config = dict(
    vocab_size=525,
    norm='layernorm',
    norm_eps=1e-06,
    qk_norm=False,
    tie_embeddings=True,
    parallel_block=False,
    init='uniform',
    final_lr_fraction=0.0,
    doc_mask=True,
    steps=3028,
    dataset='wikipedia_en',
)
Each number is 128 + 32 x the weight over its row's rms, rounded and kept within 0 to 255. Layers, rows and columns count from 0. The size above them is the row's rms in percent of the matrix's.

# layer 4 MLP down (transposed), 512x128, rms 0.176, rows 47-57, columns 0-63
size [ 92  94 111  90 107 102 106  94 108  98 102]
[[125 127 123 155 105  66 133 162 108  72 136 155 138  93  74 139 153  83  82 141 151 169 108 209 152 133 130 114 114 139  76 144 171 172 103  48 107  81 137 122 173 100  78 182 200 119 132 179  98 154 147 101 150 100 139 108 155 122 154 153 126  60 130 135]
 [143 151 123 146 160 152 132 142 162 140 157 154 144 148 159 154 155 149  82 151 153 181 175  98 121 126 179 164 106 127 108 108 110 148 110 192 122 136 181  79 119 124 132  92 151 100 118 148  73  96 168 184 161 117 162 165 124 148 109 150 124 100 171 157]
 [117 175 140 107 143 126  86  77  99 122  99 159 121 153 147 137 143 141 143  86 147 102 127 131 167 152 146 113 137  86 169 119 224  95 124 132 102 142 150 121  76  91  98 160 108 179 122 161 144 130 135 131 115 108  92 165 115 130 121 147  60 118 161 152]
 [144 145 144 113 181 104 135 114 146  86 146 109 183 109 136 175  67 141 112 183  82 102 105 174 107 149 159  99 129 104  95 119 122 131 161 125  84 113  96 126 127  82 139 149 164 124 131 112  62 127  99 105 132  98 182 113 163  80 149 121 142 119 117 183]
 [143 160 147  84 158  70  95 184 122 159 137 124 139 176 108 126  61 155  91 131  49 143  82 107 104 148  99  83 133 126 172  99 193  59 164 122 157  85  78  59 122 154 103 100 124 183 103 151 161 143 156 133 105 136 120 102 136 145 142 134 127  76 120 114]
 [129 134 150 142 133 163 153 159 121 124  67 124 101 168 157 153  87 116 138 104 156 146  79  68 148 146 137 103 184  69 177 186 111 132 118 137 154 110 144 119 166  98  84 130 110  74 111 189 124 131 156 134 116 144 120 103 103 142 187 170 148  78  93 182]
 [155 132  94 173 113  84  59 165 170 183 110 172 216  97 146 134 126 134 108  88 170 154  94 149 122 143  99 124 147 152 104 127 109 142 131 132 104 138 128 151 141 131 138 137 135 129 132 200 144 131 127  80  91  89 136 160 153 121 134 120 103 133 163 114]
 [166 152 120 141 131 155 172  74 126 186 114 127 119 122 154  91 168 102 136  48 131 168 141 147 124 106 132 162  50 109 150 161 151 155  65 105 111 109 128  73  96 150 128 106 140 186 146 135 144 138 107 169 142 142 158 116  90 122 129 148 112 141 136 112]
 [ 78 110 110 122  99 186 125 145 125  44 150 122 112  98 108 138 185  89 154  81 152  67  72 147  89 201 137 180 194 118 142 118 103 117 122 170 107 151 145 184  96  79 151 149 144 119  77 198 166 152  92 127 133 146 147 180 118 143 142 178 110 128 162 136]
 [154 106 128 118 149 118 133 112 165 119 109  77 103 130 111  59 133 148 120 104 164  96  95 129  80 116 146 131 154 101 120 197 103 121  91 181  39  86 147  99 131  72 144 101 153 220 146 147 153 102 108 152 105 118 155 115 159 173 117 146 112 126 130 154]
 [167 153  70  98 161 101 100 118  81 144 155 115  73 121 136 123 158 127 134 123  67 193 156 121 151 122 162 111 112 128 106 103 139 133  88 157 179 174  94 137 142 148 163 193 108 130 145 118 107 128 154  97 120 148 135 138  83 160  79 112 111  80 144 205]]
# layer 4 MLP up, 512x128, rms 0.176, rows 48-57, columns 0-63
size [ 96 104 100 102 100 107  93 108  92 104]
[[ 94  93  84 136 135 163 158  96 126  76 165 171 177 110 109 194 129 144 115 138  55 144  70 148 141 106 119  94 172 106  80 157 116  73 104 102 134  92 161 150 172 163 144 112 121  10 157 156 193 151 166 144 102  85 109 122 149 116 156  80 122 161 132 147]
 [158 137 128  93 127 104 102 161 157 115 163  68 110 162 113 135 124 138  89 166 139 121 117 106 135 162 145 153 140 131  90 101 186 167 184  98  98 157 124 147  81 146 132 195 118 182 160  96 125 133  94  90  97 114  55 168  95  61 117 132  79 170 153 126]
 [ 94 207 159  96 154 154  85  93 133 125 173 142 104 117 113  60 108  65 125 144 192 131 124  84 180 106 150 144 116  67 126  77  96 156 150 151 194  96  98 126  88 204 156 105 123 101 107 126 104 107  96 136  97 143 170 136 131 160 145 127  87 184 134 148]
 [128 211  76 126  98 171 125 123 134 122 117 166 157  82 142 121 137  72 130 112 122 181 151 105 137 138 144 131 113 108  79  55 174  93 100  89 155 124 137 130  80 151 111 153 164 144 107 168 128 130 126 140 154 153 126 154 146 167 100  32  30 105 159  57]
 [131 103 116 179 159 167 147 103 112 139 197 125 115 110 133 130 130  76 174 115 138 135 126 110 143  97 107  90  78 156 123 110 162 158 132 127 168 134 167 121 115 188 178  66 129 150 162 128 149 113  93  80 129  59 153 137 130 127 105 130 134 183 122 117]
 [129 135 131 168 122 124 107 145 141 165 140  98 124  88 140 162  57  84 144 156 164 122 161 165  76 131 165 134 120  74 164 127 156 157 164 133 137 132  54  90  96 168 100 178  62 169 149  78 133 139 174 119 119 120  95 164 138 127  88 159  94 127 150 107]
 [117  86  98 143 180  92  80 112 149 132 117 139 163 137 129 138 128 128 158 178 126 105  73 113  94 158 104  74 168 120 151 100  58  93  99 157 162 134 127 142 149 195 179 164 117 120 165 122  99 117 114 138 183 159 200 105 134 122 147  75  95 179 130 111]
 [105 147  77  73 112 137 129 169  70 126 132 109 139 114  87 181 133 154  99 112 127 127 134 156 156  81 167 144 115 122 136 122 135  83 127 144 125  99  86 188 113 127 108 111  87 155  65 120 100 140 215 199 144 129 167 138 119 125 160 123 139 184 154 163]
 [171 180 188 147 141 133  99 163 140  63 134 118 104 174  90 139  84 116 135  98 138 169 145 118 137 106 100 153 133 141 149 138 157 110 116 137 136 122 155 105 189 185  97 125 136 146  85 108 140 161 104 109  88 127 177 125 127 117 149 114 140 112 184 104]
 [161  41  94 110  76 132 138 173 149  83 142 140 187 139 140 116 138 108 123 130 161 100 150 127 160  92 189 132 137 122 126 154 117 145  82 141  97  96 149  56 175 222 145 119  86 176 147 144 164 152 147 126  95 141 121 145 158  64  77 127 129 110  80 115]]